Part of a small language model's weights.
Size: 4 heads of 64, vocabulary 8192, 10.5M parameters.
Training: a variant of Adam for these matrices, 6684 steps.
Each number is 50 + 15 x the weight over its row's rms, rounded and kept within 0 to 99. Layers, rows and columns count from 0. The size before them is the row's rms in percent of the matrix's.

# o: layer 3 attention output (transposed), 256x256, rms 0.0562, rows 110-127, columns 128-255
# v: layer 3 attention value, 256x256, rms 0.0592, rows 111-127, columns 128-255
# q: layer 3 attention query, 256x256, rms 0.0537, rows 128-137, columns 128-255
# k: layer 3 attention key, 256x256, rms 0.0543, rows 128-136, columns 128-255
o110 090:41 42 44 52 65 55 42 62 48 30 77 28 43 56 57 40 33 30 33 24 68 56 70 38 64 31 46 38 48 15 87 74 44 55 63 66 51 39 40 61 68 46 48 54 47 58 66 69 31 40 68 53 16 70 60 36 40 44 64 40 43 38 32 38 53 80 38 59 50 44 57 69 46 36 31 41 62 54 39 57 34 66 32 52 48 69 62 46 77 61 53 85 90 59 49 55 63 46 60 34 38 38 72 54 40 49 36 72 76 40 64 73 50 42 34 47 52 49 21 18 57 39 53 52 56 42 60 26
v111 097:44 18 40 51 35 64 53 36 35 25 49 49 39 45 34 42 44 67 55 56 69 73 30 57 57 72 74 44 47 60 63 51 54 39 60 59 52 40 62 55 42 41 64 59 28 85 61 40 48 46 54 28 71 61 48 87 59 41 40 72 42 23 59 41 53 60 48 41 82 53 56 50 56 44 80 42 38 67 21 80 41 32 46 53 51 67 45 55 68 63 59 59 42 33 40 56 32 43 61 30 46 41 74 48 54 49 50 40 45 71 46 87 59 29 50 69 28 30 27 38 50 40 43 50 59 47 65 34
o111 095:33 33 56 28 69 45 37 23 52 62 10 24 51 29 28 71 51 46 44 57 44 30 52 51 68 33 65 74 40 45 32 68 32 45 48 65 51 50 55 60 85 80 28 57 52 24 64 40 79 72 54 52 55 64 42 48 47 56 43 28 28 66 32 67 43 44 41 47 47 32 43 53 72 54 55 55 58 46 38 50 41 59 50 70 48 45 56 38 34 43 65 00 52 69 30 80 48 33 37 45 55 61 53 54 46 70 53 39 58 42 77 42 48 28 69 39 78 30 66 43 40 49 49 42 42 71 67 53
v112 089:42 33 52 54 26 51 49 55 21 39 46 98 24 60 41 51 59 67 62 69 76 60 54 44 47 30 33 70 52 75 63 53 57 35 61 36 39 43 58 51 42 72 39 72 49 66 62 55 34 72 59 58 51 62 41 45 53 30 47 37 59 36 58 48 34 62 38 51 58 28 57 55 50 51 44 31 68 40 43 79 48 64 48 47 54 75 58 45 42 63 46 47 65 51 47 78 40 34 53 81 35 56 35 36 41 46 27 42 41 19 71 54 20 33 43 35 63 72 68 58 62 29 55 60 64 30 45 32
o112 092:83 49 67 63 73 65 32 71 68 56 10 43 52 41 50 60 30 53 36 55 53 47 48 58 47 68 37 43 49 49 35 47 59 73 28 31 62 64 52 55 51 33 42 49 43 56 33 33 49 54 66 28 64 29 59 47 26 33 35 22 11 59 71 64 73 57 48 49 57 63 23 42 48 44 68 73 37 69 55 54 67 18 68 27 52 37 51 48 44 50 62 58 15 40 69 34 54 62 55 53 62 60 61 54 72 49 55 23 57 38 38 27 58 62 64 51 44 21 41 38 52 49 51 48 70 60 69 64
v113 088:63 22 74 43 41 75 54 50 51 32 49 44 47 64 50 60 47 40 58 51 29 50 83 56 46 15 53 38 56 69 51 51 34 47 50 42 38 42 38 51 59 44 24 40 54 71 42 70 38 38 58 62 37 55 63 70 62 47 36 42 66 19 31 37 47 54 56 82 89 21 28 47 24 61 56 74 52 59 41 70 52 81 38 43 55 70 22 46 61 67 54 45 48 49 40 46 33 55 52 45 63 57 51 44 14 34 56 72 20 68 54 60 53 54 60 70 48 35 53 67 48 18 48 71 34 53 60 19
o113 099:52 52 82 25 59 65 36 76 45 57 99 49 59 51 27 53 26 71 41 69 56 46 22 47 45 70 49 63 30 19 83 47 43 40 48 42 48 69 34 67 61 47 44 41 54 14 40 61 52 71 54 40 45 49 64 50 25 56 29 50 29 56 68 45 46 37 41 47 50 26 45 87 53 40 34 41 65 42 62 55 68 53 55 42 34 56 73 64 52 40 72 99 68 40 49 43 76 57 35 49 64 60 52 30 48 27 48 35 64 51 43 54 45 64 52 60 47 64 44 27 37 57 75 53 72 53 43 50
v114 085:67 37 43 44 49 79 54 75 54 60 40 25 44 16 59 49 57 17 60 43 42 34 69 38 35 64 53 46 68 20 42 63 37 33 47 54 33 65 37 43 57 34 56 41 37 43 35 49 38 29 53 22 48 38 51 46 52 58 41 61 40 32 31 39 59 72 42 55 72 39 30 36 47 51 37 54 37 44 46 36 54 56 66 72 58 54 46 68 63 46 58 65 46 41 58 46 42 77 57 34 58 39 74 60 17 22 45 40 31 42 36 16 68 42 42 69 62 37 39 52 40 17 20 66 65 41 45 64
o114 091:17 42 68 41 23 39 58 39 64 53 99 68 64 67 64 58 68 53 26 65 46 33 43 29 67 30 48 70 49 37 47 49 39 54 25 62 60 57 27 76 83 73 33 39 46 42 44 52 57 47 34 66 56 29 23 32 30 51 57 66 34 60 44 31 41 00 63 42 44 48 61 64 65 47 30 61 38 48 33 29 40 53 41 58 39 65 45 51 55 69 48 67 87 56 33 51 49 67 38 62 54 60 43 31 43 47 63 43 67 60 56 68 60 48 16 60 64 68 37 27 35 48 48 48 27 46 40 38
v115 091:59 24 37 32 38 43 37 46 60 41 56 31 13 70 40 44 28 35 69 33 28 59 84 40 33 44 41 33 52 30 43 38 62 00 42 24 26 55 60 24 08 55 52 57 51 22 45 38 53 00 59 47 35 61 15 58 37 62 52 62 46 39 37 77 68 51 66 51 54 63 49 33 78 37 45 41 41 53 13 48 55 56 51 38 53 47 68 39 56 28 39 43 44 34 36 68 41 52 53 44 35 55 45 67 60 29 72 51 45 33 59 43 74 42 30 35 61 60 40 70 31 36 51 53 38 47 36 55
o115 088:49 47 40 37 42 59 60 46 60 46 00 43 45 56 51 51 40 76 27 71 21 32 31 27 67 40 74 61 60 53 41 51 48 67 36 64 56 44 00 63 52 66 26 55 31 45 52 25 70 76 47 60 45 58 71 45 55 54 28 29 51 63 52 48 45 25 51 47 55 45 45 46 49 59 50 66 35 75 55 55 66 09 77 58 31 73 43 53 65 60 30 14 53 24 63 39 59 73 36 64 60 35 49 32 69 33 33 23 32 75 59 44 67 46 31 21 63 44 50 50 33 63 52 36 29 35 46 69
v116 080:45 45 51 57 55 67 48 59 62 52 66 33 61 11 57 52 57 40 32 05 18 52 58 43 58 29 21 50 76 53 41 54 51 57 32 37 38 47 20 24 38 36 59 44 56 30 48 65 27 30 68 71 50 56 61 39 59 72 41 35 34 42 46 56 84 50 48 50 28 49 21 35 47 41 43 59 63 39 42 37 52 43 63 54 67 55 45 54 45 34 28 59 84 43 62 51 59 49 36 52 55 44 28 60 50 06 63 58 62 55 52 33 62 57 50 57 69 45 46 60 55 54 23 40 27 37 50 45
o116 079:56 59 33 28 36 35 74 55 44 47 99 45 35 73 46 42 50 51 50 62 39 26 55 51 52 50 54 68 38 30 80 35 44 62 52 53 42 58 20 64 35 47 48 41 41 35 56 37 47 47 46 64 37 66 65 17 43 63 42 45 78 52 38 31 58 39 40 52 42 35 63 82 45 43 43 44 51 49 58 37 62 40 41 64 41 61 59 44 60 71 39 81 73 27 48 47 60 72 59 68 60 34 36 49 23 35 49 64 24 67 76 44 30 65 31 60 37 63 27 36 52 52 67 73 62 20 67 56
v117 090:45 33 42 30 54 68 52 44 62 37 50 30 58 24 62 73 41 35 33 24 27 60 39 42 27 55 27 40 47 37 47 41 54 40 50 45 36 52 48 48 66 27 49 79 28 26 55 42 54 31 60 44 49 38 27 42 41 71 54 24 21 74 54 44 85 79 50 48 05 64 31 38 28 73 35 83 46 44 73 19 44 38 62 58 58 31 68 71 55 51 59 51 72 46 42 44 79 53 32 43 60 52 44 64 56 27 69 53 97 65 42 50 58 46 32 72 69 61 51 70 74 59 34 43 38 53 49 83
o117 090:35 56 51 41 40 38 67 40 42 45 89 60 36 70 42 26 68 80 53 54 34 25 70 72 77 55 52 55 56 80 66 49 38 72 24 57 47 48 41 52 42 63 65 37 44 69 41 56 49 31 46 65 39 42 48 31 63 63 48 70 65 54 22 45 66 38 29 64 35 60 37 46 61 44 54 38 59 70 39 47 68 40 41 65 60 56 51 63 54 68 39 59 70 43 54 63 56 65 50 62 54 41 14 71 31 56 56 69 37 65 62 49 34 47 33 48 27 53 20 41 52 65 60 51 48 44 48 37
v118 094:48 41 55 64 29 51 50 24 67 49 51 30 52 63 42 56 68 85 81 45 48 57 17 59 82 78 94 71 58 44 57 33 32 45 53 51 63 76 48 79 71 50 42 65 66 57 35 28 58 50 49 32 65 50 42 38 48 43 50 65 48 73 59 64 39 53 42 34 50 40 49 54 36 58 57 46 44 37 72 77 36 40 72 52 38 65 38 38 59 52 69 55 55 56 69 70 71 52 51 50 30 48 47 42 60 41 47 48 46 25 52 43 25 54 45 45 49 66 17 29 30 54 42 49 58 53 61 50
o118 094:41 32 24 62 62 73 44 42 51 53 19 61 40 46 38 79 58 51 22 69 57 60 52 55 24 53 32 54 46 55 18 40 78 38 47 48 49 20 48 27 84 60 65 45 19 49 68 45 67 42 34 68 55 32 28 57 48 56 65 64 34 48 63 68 57 50 77 65 34 61 55 40 74 67 45 59 41 47 09 36 27 35 60 29 43 71 43 51 19 40 64 12 43 65 36 51 48 32 49 44 56 51 64 68 63 46 68 44 61 58 63 27 50 48 49 46 39 51 73 42 46 27 53 61 35 94 57 64
v119 084:53 26 64 44 53 59 36 42 64 58 56 39 24 67 52 19 66 52 51 35 34 33 47 66 24 28 54 35 39 35 33 47 44 50 42 47 41 49 39 75 06 57 37 35 60 60 43 55 38 60 54 47 54 35 62 34 39 62 23 55 40 44 34 38 39 28 50 64 74 41 31 80 22 56 59 51 53 50 53 64 54 75 46 55 43 55 26 52 61 71 29 63 58 55 53 42 60 58 36 40 47 48 44 31 06 35 40 60 27 48 49 70 49 34 43 47 65 61 40 28 50 54 72 89 19 47 37 27
o119 090:37 65 58 51 32 70 47 59 51 44 73 56 68 63 53 92 68 48 46 42 35 67 50 41 61 51 27 59 20 21 85 36 47 49 44 50 48 70 45 37 49 33 71 52 61 24 22 70 22 55 45 54 47 39 43 65 40 43 64 43 48 45 79 48 76 49 62 39 41 33 60 43 47 59 55 73 59 24 62 48 61 58 64 67 51 54 50 56 73 39 59 97 65 47 55 31 50 50 60 63 58 47 46 51 56 16 61 37 75 64 35 41 39 58 09 48 35 56 46 55 57 44 73 48 53 53 21 55
v120 083:75 64 48 44 56 44 42 47 47 49 64 35 51 37 44 49 53 38 49 41 52 53 56 52 22 28 51 72 48 53 34 66 49 26 49 51 19 37 48 67 40 49 39 40 42 74 59 49 49 26 64 59 54 37 29 53 45 53 59 22 30 57 52 16 44 65 61 69 55 26 41 51 34 61 43 66 57 60 54 46 41 36 37 62 35 20 35 61 26 32 60 38 79 28 64 24 43 45 26 48 64 57 57 45 27 24 61 49 53 51 37 46 72 69 39 75 74 44 40 61 68 17 53 70 60 55 57 41
o120 089:58 42 75 65 35 63 57 34 43 22 96 52 44 69 43 57 64 51 24 54 56 61 43 56 71 42 49 29 41 65 81 41 66 74 42 27 50 71 58 44 54 59 69 23 53 47 37 58 23 44 47 33 40 52 45 34 54 75 55 48 31 75 45 43 45 41 64 56 43 44 45 46 64 47 60 67 65 53 54 60 53 55 39 66 54 44 80 82 73 50 68 91 73 68 64 71 61 71 57 76 57 54 36 59 44 45 57 44 71 61 59 73 17 25 35 45 34 61 24 43 61 49 70 32 44 60 40 51
v121 092:48 38 58 36 76 38 41 32 48 29 58 41 83 79 54 34 69 21 52 65 49 41 65 58 52 14 37 66 66 60 33 39 53 65 46 33 24 33 42 43 58 73 51 63 31 44 54 48 40 45 57 65 75 73 52 72 55 58 75 16 37 39 48 38 58 80 56 61 51 54 54 55 65 49 59 48 60 63 28 38 54 61 53 63 52 53 52 37 46 55 49 43 57 63 48 62 57 45 17 61 54 28 71 60 77 39 63 61 52 85 42 71 59 46 41 42 71 21 49 67 26 74 49 45 15 55 35 50
o121 091:49 47 41 10 38 79 48 75 38 38 49 35 36 34 16 52 31 78 50 59 19 20 37 54 53 36 62 48 39 50 66 29 41 33 54 39 32 63 42 28 48 55 44 46 55 36 55 56 61 43 35 44 26 82 93 50 62 55 43 40 68 64 32 61 56 56 27 65 61 59 55 46 32 44 39 54 65 65 77 76 79 31 49 32 46 29 75 57 74 34 71 44 54 13 64 49 63 50 48 37 62 46 43 59 38 36 32 42 49 50 56 43 38 56 79 33 40 33 68 39 68 64 64 52 71 46 66 66
v122 088:56 36 65 46 30 37 39 58 51 38 43 65 44 39 44 44 29 51 49 26 55 47 40 51 45 66 56 25 26 69 43 49 37 25 51 41 47 42 44 42 59 29 46 36 40 69 51 50 66 67 58 79 42 56 50 53 55 29 25 76 59 53 43 33 65 29 37 51 56 44 32 62 44 72 49 61 46 45 43 41 43 46 37 55 50 16 28 36 38 53 49 52 59 27 43 36 41 49 75 61 42 78 57 53 28 61 60 67 49 49 50 69 38 34 37 53 65 51 33 46 53 28 56 63 72 63 65 29
o122 092:42 34 89 65 42 24 58 29 45 65 87 42 60 63 73 53 46 47 56 59 50 68 60 65 68 61 57 25 51 30 67 72 45 63 57 67 60 62 61 78 85 64 41 66 80 47 68 50 61 60 58 53 39 36 47 54 65 72 49 35 34 48 46 41 08 56 63 38 67 37 51 53 73 68 44 56 49 42 39 58 70 57 55 63 45 56 50 58 70 54 60 83 53 71 40 70 70 47 62 65 60 58 53 57 59 41 54 53 29 59 20 30 23 53 71 54 41 40 44 52 33 31 53 35 49 57 46 40
v123 091:51 49 61 66 66 45 69 58 67 43 54 33 63 30 53 44 44 36 66 55 28 53 33 61 66 67 78 55 59 43 49 51 25 58 46 56 26 49 50 71 91 62 43 29 41 76 33 26 50 48 43 59 69 60 36 76 68 61 41 87 50 37 61 29 32 43 67 33 59 46 52 52 58 49 55 50 29 63 39 78 39 32 46 63 47 24 43 45 51 64 77 49 47 49 44 45 35 63 46 42 44 56 69 62 50 44 42 43 27 69 60 48 50 52 50 34 35 28 34 35 17 56 46 53 81 57 50 28
o123 093:48 25 53 60 42 25 57 32 45 63 69 36 62 71 44 40 63 39 43 52 39 61 54 59 57 32 74 43 51 38 46 51 36 33 80 50 48 33 62 57 65 73 54 55 75 43 85 61 72 58 71 63 45 54 49 58 64 57 57 39 51 62 16 44 42 63 68 64 58 39 79 65 66 49 45 51 61 48 35 35 44 96 37 62 54 89 56 28 68 40 64 45 86 72 59 62 42 41 46 60 61 53 54 32 41 28 54 58 50 53 71 41 38 41 60 31 48 56 64 29 44 29 47 59 35 64 72 32
v124 085:46 33 74 42 58 75 43 30 59 55 59 30 32 61 61 28 50 48 37 62 48 30 66 57 37 33 43 66 60 19 25 67 35 60 31 32 14 55 34 55 49 37 50 43 44 47 23 39 32 48 44 36 67 52 49 59 57 39 48 52 48 26 54 34 35 49 59 64 94 50 49 67 38 65 61 46 37 49 72 66 47 77 39 63 49 54 51 45 55 51 75 62 47 73 47 42 25 41 42 37 54 49 68 47 53 42 40 66 20 75 55 39 63 39 34 77 62 38 46 62 34 48 52 62 28 68 50 38
o124 088:38 69 68 53 23 51 44 71 32 42 84 68 59 51 50 68 47 60 50 38 51 49 29 42 51 33 39 56 20 47 49 39 49 30 48 38 66 67 29 15 74 84 61 33 58 33 49 63 38 42 30 49 60 62 51 41 25 32 61 61 47 57 68 61 68 28 58 53 68 27 46 26 41 68 60 53 51 45 51 66 69 42 57 60 44 47 57 54 55 38 44 94 55 39 67 43 62 72 51 67 47 54 57 17 50 31 54 25 77 54 32 52 60 62 35 22 59 53 67 40 60 46 70 54 55 62 28 57
v125 081:71 70 30 36 62 59 39 46 47 34 59 42 36 57 66 41 63 59 50 45 44 41 53 39 39 53 63 73 09 31 34 34 51 41 52 71 50 64 41 54 44 29 70 39 38 40 66 38 67 55 51 47 55 59 51 55 46 64 66 37 59 58 52 22 71 70 37 50 59 63 68 51 75 42 62 49 70 47 53 59 39 60 47 39 46 44 71 35 26 38 24 61 35 58 27 11 35 43 37 28 62 59 48 51 13 63 33 51 85 57 54 30 54 58 66 64 35 27 44 21 68 57 62 33 28 48 73 75
o125 083:35 60 55 66 55 44 62 51 49 49 94 39 57 37 43 48 49 59 50 38 74 68 60 61 60 37 55 36 72 64 58 70 53 53 29 33 43 57 70 37 51 57 57 56 52 82 58 40 42 40 43 42 55 58 46 69 87 58 33 48 55 39 55 70 25 48 44 50 53 52 42 36 29 42 41 40 57 63 66 52 30 39 31 30 55 31 47 81 37 38 54 96 48 56 37 55 51 19 71 34 60 32 32 50 75 75 52 47 58 36 48 83 84 64 46 45 43 59 41 83 74 61 25 33 41 39 30 55
v126 085:47 57 65 49 27 56 68 62 79 66 52 41 39 25 42 71 38 33 45 38 27 47 57 53 37 71 19 64 42 50 53 70 70 38 28 57 60 45 44 51 51 53 52 47 49 49 55 52 52 42 58 48 27 34 44 39 67 60 44 48 50 67 39 43 58 38 46 57 34 38 37 61 33 62 31 82 30 56 76 63 46 26 53 26 56 43 62 55 55 29 45 46 78 48 63 29 63 44 54 62 38 44 35 62 67 00 59 63 45 37 54 42 52 28 37 39 79 44 52 58 39 23 48 69 63 45 43 28
o126 089:62 48 68 68 41 40 62 44 58 43 75 66 32 93 84 60 68 51 54 63 39 37 34 56 43 52 48 64 56 48 41 24 45 50 48 41 54 60 07 68 53 64 58 31 47 40 44 33 50 50 44 54 42 32 43 17 28 66 53 57 58 50 33 44 65 26 74 53 47 22 66 55 60 52 74 52 52 46 28 43 57 64 56 84 39 77 50 55 39 60 42 56 56 57 47 50 34 87 38 85 59 56 48 43 29 38 59 39 23 80 75 44 31 47 12 45 59 65 23 30 39 36 60 59 47 49 37 51
v127 086:72 53 74 52 36 87 66 55 77 64 50 36 43 37 64 64 41 17 62 43 37 47 58 49 34 42 38 39 43 45 30 63 35 73 49 58 27 24 32 61 59 45 34 47 64 69 51 61 42 47 52 70 48 34 56 44 60 42 16 65 43 39 41 37 52 26 52 45 89 47 40 44 22 58 55 40 17 58 65 48 53 37 44 47 42 60 41 56 55 47 50 55 60 47 63 40 42 82 39 53 40 54 46 40 17 33 44 63 28 63 56 38 60 62 52 84 67 33 59 53 33 40 45 79 59 65 68 32
o127 090:39 57 71 55 42 31 53 60 35 51 99 57 54 79 55 56 66 32 50 58 46 26 34 51 42 45 49 68 42 28 74 37 34 18 56 63 41 57 37 75 64 44 45 30 43 14 48 72 32 53 57 54 50 49 45 23 29 62 65 56 69 54 71 38 66 47 46 40 36 23 66 59 66 45 51 51 59 22 40 36 46 98 51 78 39 66 60 35 67 63 66 92 67 58 35 35 44 43 38 33 46 56 53 40 35 36 59 44 48 65 52 50 40 47 08 53 66 63 50 19 53 28 72 66 53 51 55 53
q128 101:43 15 50 34 47 62 33 72 66 54 60 52 19 55 45 40 59 24 47 61 34 54 56 57 15 45 44 59 29 34 67 67 20 47 42 55 42 65 60 59 64 66 68 49 44 70 36 30 45 49 53 65 57 43 66 61 64 42 28 45 64 78 45 46 35 53 52 22 48 53 40 25 59 74 52 65 20 71 32 44 58 54 43 30 69 50 32 30 75 52 46 49 32 34 61 24 33 30 59 34 53 47 51 64 63 71 63 67 57 65 52 32 43 10 38 66 33 91 60 69 37 56 30 49 50 63 55 39
k128 081:78 44 54 55 65 41 45 33 74 32 52 51 36 46 53 61 43 87 76 46 52 50 63 40 29 54 64 52 49 85 56 39 56 68 56 61 61 19 51 25 45 49 49 50 99 54 59 55 57 43 78 58 57 65 58 57 66 39 65 15 45 60 42 68 55 41 62 11 40 49 40 33 62 77 58 46 47 51 37 37 58 60 27 56 41 67 48 44 64 66 72 48 32 87 45 49 64 24 53 37 58 52 62 30 40 41 50 42 32 47 43 42 30 55 42 19 58 45 04 63 69 73 55 63 65 67 43 60
q129 092:39 52 48 49 43 44 37 64 61 62 46 44 15 70 35 51 35 33 39 51 49 69 36 61 14 50 23 59 26 35 43 70 38 56 60 68 52 81 68 60 37 70 51 36 08 58 60 55 47 70 20 49 61 47 57 56 39 61 36 62 55 36 53 61 45 72 56 51 75 35 56 43 49 35 62 39 45 53 40 47 26 42 49 53 57 66 36 61 46 44 41 45 57 44 41 38 54 40 47 69 51 67 59 66 77 70 25 67 62 67 57 49 42 41 38 88 45 54 62 49 46 59 30 74 60 57 51 52
k129 088:75 35 67 72 68 38 44 25 70 52 49 63 50 33 70 24 73 51 50 58 42 68 56 66 48 46 71 64 56 74 65 52 65 50 48 73 64 26 31 39 59 47 56 35 82 32 55 61 53 35 68 49 24 52 52 26 40 58 52 66 50 73 51 60 43 40 24 38 47 80 62 13 54 68 64 55 39 65 67 39 63 62 45 66 48 78 56 42 39 62 67 54 42 57 65 66 50 15 61 22 59 29 89 70 61 53 55 50 39 53 50 29 59 46 43 18 72 66 59 73 51 39 45 37 14 49 76 50
q130 094:58 40 57 50 67 56 50 35 42 63 31 37 80 59 50 57 51 37 31 37 42 40 34 54 39 69 57 40 52 51 35 67 22 43 31 44 36 52 46 44 54 49 42 46 76 57 50 18 48 27 75 25 40 23 78 48 43 80 39 38 49 65 43 70 38 50 44 43 68 53 44 56 53 51 53 57 78 46 62 39 56 54 43 59 43 51 39 52 43 48 34 55 47 72 46 65 11 50 77 43 58 38 74 68 43 44 44 51 53 44 33 24 63 51 36 49 59 52 68 56 59 52 48 47 29 70 63 59
k130 085:38 78 62 62 31 28 51 59 44 55 47 53 49 46 69 51 44 44 71 45 55 62 45 43 44 55 39 51 61 59 35 19 59 62 37 50 53 66 79 31 51 28 42 62 23 45 76 75 63 50 13 41 57 77 37 64 57 54 42 59 53 50 35 40 41 59 57 78 42 27 37 70 54 68 66 61 24 34 69 48 50 62 53 24 68 41 52 68 57 30 75 56 72 41 41 54 73 75 11 62 45 55 30 62 33 53 19 24 33 31 33 62 74 71 42 44 36 50 33 39 41 48 58 81 44 50 37 64
q131 089:35 39 43 51 61 56 61 47 56 67 33 64 42 63 53 69 55 62 53 54 69 51 48 49 73 50 77 56 59 51 22 42 53 16 20 26 38 60 38 33 53 62 57 33 49 39 39 49 43 39 45 32 44 27 53 62 37 22 27 59 54 49 62 66 52 46 52 59 34 46 32 57 70 60 35 49 66 64 51 08 60 81 41 53 64 59 40 58 37 64 47 51 36 73 41 61 38 51 22 83 50 25 51 48 56 37 37 54 34 54 38 43 52 42 39 74 36 60 05 58 55 44 75 23 53 23 47 32
k131 089:52 59 68 39 75 60 59 47 67 52 41 32 76 33 46 32 03 47 56 21 60 26 87 51 58 42 32 45 56 37 60 35 68 62 59 65 32 36 46 55 50 43 51 57 54 46 31 38 49 65 34 50 41 53 55 84 67 37 52 68 55 41 64 39 65 59 63 62 66 45 46 40 62 41 44 52 57 35 43 54 30 33 42 56 52 14 54 58 48 15 66 52 60 49 40 48 45 61 70 62 66 91 58 57 51 55 31 76 43 49 74 69 46 68 49 10 60 52 98 35 56 30 45 60 46 69 39 23
q132 098:61 64 47 61 35 36 72 48 90 69 52 55 46 43 59 33 45 40 00 54 52 54 13 62 62 37 36 63 64 51 60 33 57 73 58 48 58 27 20 39 46 44 44 71 34 38 35 47 74 32 24 67 43 75 56 60 38 24 42 54 56 48 49 34 50 22 68 57 37 54 49 34 56 45 36 65 34 49 81 76 68 35 36 33 42 42 72 53 64 51 60 47 64 54 50 49 76 61 43 53 15 55 44 39 43 37 45 48 45 59 45 69 35 45 37 77 60 50 55 37 56 47 62 37 53 41 17 67
k132 090:48 47 62 06 44 57 53 41 48 27 38 39 56 77 47 71 41 55 79 52 51 51 64 59 41 76 51 46 74 53 47 54 67 47 56 47 42 68 41 34 49 31 34 42 36 36 64 63 46 30 60 49 61 64 34 45 52 39 37 55 46 70 43 41 28 78 32 51 29 30 44 55 68 37 58 37 45 53 48 46 64 55 73 58 53 64 71 36 37 60 49 26 65 55 40 58 62 49 35 47 66 40 71 71 52 54 75 76 36 25 40 39 56 43 41 34 44 32 63 81 39 50 61 43 49 12 45 41
q133 098:49 52 44 59 47 36 70 28 56 61 76 43 66 31 44 41 59 35 33 31 63 37 66 54 59 28 17 26 50 34 76 35 56 57 60 61 48 25 36 41 40 44 48 61 58 56 34 49 50 48 63 52 51 58 61 48 63 37 67 83 47 36 57 49 55 38 50 61 51 49 42 48 31 58 31 65 40 44 65 68 49 22 50 54 28 69 99 51 57 44 39 49 62 43 35 26 75 47 66 61 50 48 67 37 58 25 52 32 34 49 54 75 38 47 59 41 51 48 39 36 46 43 64 54 49 54 39 40
k133 098:46 41 59 38 33 40 72 60 50 44 67 43 41 71 43 53 48 31 54 69 69 33 51 65 49 48 49 46 62 59 28 72 70 54 68 54 58 48 44 36 26 52 24 42 38 45 76 74 44 28 29 55 57 46 57 58 45 51 27 57 56 50 74 14 37 53 44 51 52 39 44 79 88 35 40 60 77 36 43 54 49 66 52 69 66 60 52 30 53 51 66 37 62 54 59 70 58 54 34 39 42 36 61 48 64 32 60 75 41 17 68 44 63 50 31 88 45 56 77 43 44 49 19 64 53 10 52 36
q134 095:28 52 71 69 52 64 44 44 32 48 46 67 57 69 66 57 46 61 31 68 75 54 48 62 52 58 52 74 61 43 31 63 71 41 36 43 64 57 21 56 53 37 34 55 64 74 39 74 31 34 51 66 31 29 43 44 38 43 39 43 49 24 47 66 71 42 26 50 74 59 48 76 47 35 67 12 68 73 47 50 58 78 41 49 72 45 57 53 40 67 50 72 35 65 85 75 41 71 59 59 49 33 41 47 49 31 52 43 50 64 51 38 75 54 51 79 70 31 35 55 63 32 64 64 63 17 53 41
k134 099:68 42 44 27 54 27 63 68 60 60 41 52 76 39 24 28 61 50 57 52 33 74 68 46 33 34 37 46 54 42 81 39 50 64 51 67 55 34 48 71 67 36 46 72 59 44 57 31 88 54 27 57 68 67 63 78 55 57 68 62 71 21 46 61 46 50 62 44 32 58 59 18 28 47 38 74 51 53 56 42 34 25 37 37 31 35 47 60 67 37 36 58 37 72 32 68 55 65 70 92 48 63 42 22 58 75 34 51 73 46 64 43 23 42 38 36 66 87 58 31 69 63 78 71 46 49 18 77
q135 100:39 44 35 70 39 48 85 67 66 72 63 54 29 45 38 38 69 36 12 47 42 52 48 59 48 32 72 42 65 85 40 55 38 40 76 71 47 50 42 48 49 69 52 41 26 55 25 78 59 54 53 46 47 55 49 41 26 23 48 58 50 44 23 34 57 33 28 46 06 63 13 59 60 40 44 54 43 53 47 46 70 74 70 39 26 56 50 40 56 45 51 53 75 41 62 31 76 34 43 53 49 35 46 64 59 40 62 66 62 43 49 40 41 43 34 41 46 25 18 45 63 60 32 32 57 14 55 25
k135 095:42 44 44 28 45 50 67 32 36 50 58 26 35 41 67 58 31 40 49 38 50 44 31 58 43 56 43 43 40 49 72 52 55 32 49 51 40 37 52 44 40 46 55 24 49 74 54 23 54 78 47 24 49 37 66 41 41 65 39 38 40 53 83 45 31 39 45 72 53 33 59 30 66 57 37 59 64 64 25 26 87 29 57 78 22 65 85 44 68 54 56 48 46 58 52 59 68 49 68 47 57 55 49 42 68 49 46 51 63 52 64 46 45 44 36 38 39 40 92 82 41 56 58 31 55 33 78 72
q136 095:82 59 53 62 25 38 77 45 80 56 49 41 26 53 22 42 31 35 39 44 42 47 52 35 53 31 47 60 40 50 63 31 57 51 69 54 46 58 60 44 47 37 50 58 34 51 78 48 24 49 70 56 51 52 50 48 41 55 47 67 44 58 63 41 70 50 64 68 36 52 56 00 54 59 44 50 29 48 45 49 18 33 59 53 62 62 62 74 75 45 21 50 41 49 58 48 87 28 52 23 54 50 63 36 43 74 21 88 56 53 48 72 52 40 21 28 25 50 41 37 64 46 45 40 59 41 43 31
k136 099:26 68 46 41 45 86 33 74 41 29 42 30 55 44 63 52 35 62 75 44 69 49 32 55 69 48 47 41 28 69 39 87 46 61 45 26 61 53 41 53 37 69 34 36 50 72 48 48 71 35 68 78 42 57 37 33 61 15 26 47 58 06 40 45 49 45 72 44 51 69 50 80 49 23 54 38 56 52 51 44 53 54 61 42 49 70 41 54 71 54 60 54 51 43 52 26 72 56 57 59 49 34 61 69 46 52 38 71 71 62 45 57 49 67 52 92 59 52 19 56 44 49 35 49 47 48 52 31
q137 098:57 23 65 48 40 43 40 70 61 56 45 41 59 36 58 31 61 75 55 26 43 58 44 43 19 50 61 39 49 27 65 60 37 38 60 27 54 50 60 69 31 76 68 45 31 24 70 25 47 26 51 60 57 57 38 59 39 79 64 52 54 71 40 60 65 63 63 59 40 31 56 52 39 60 74 51 34 61 37 74 51 24 66 25 55 54 48 60 47 40 49 50 26 36 48 52 42 26 59 38 34 35 20 40 77 52 49 74 68 50 50 10 39 24 50 44 32 48 53 39 57 58 41 60 56 46 58 75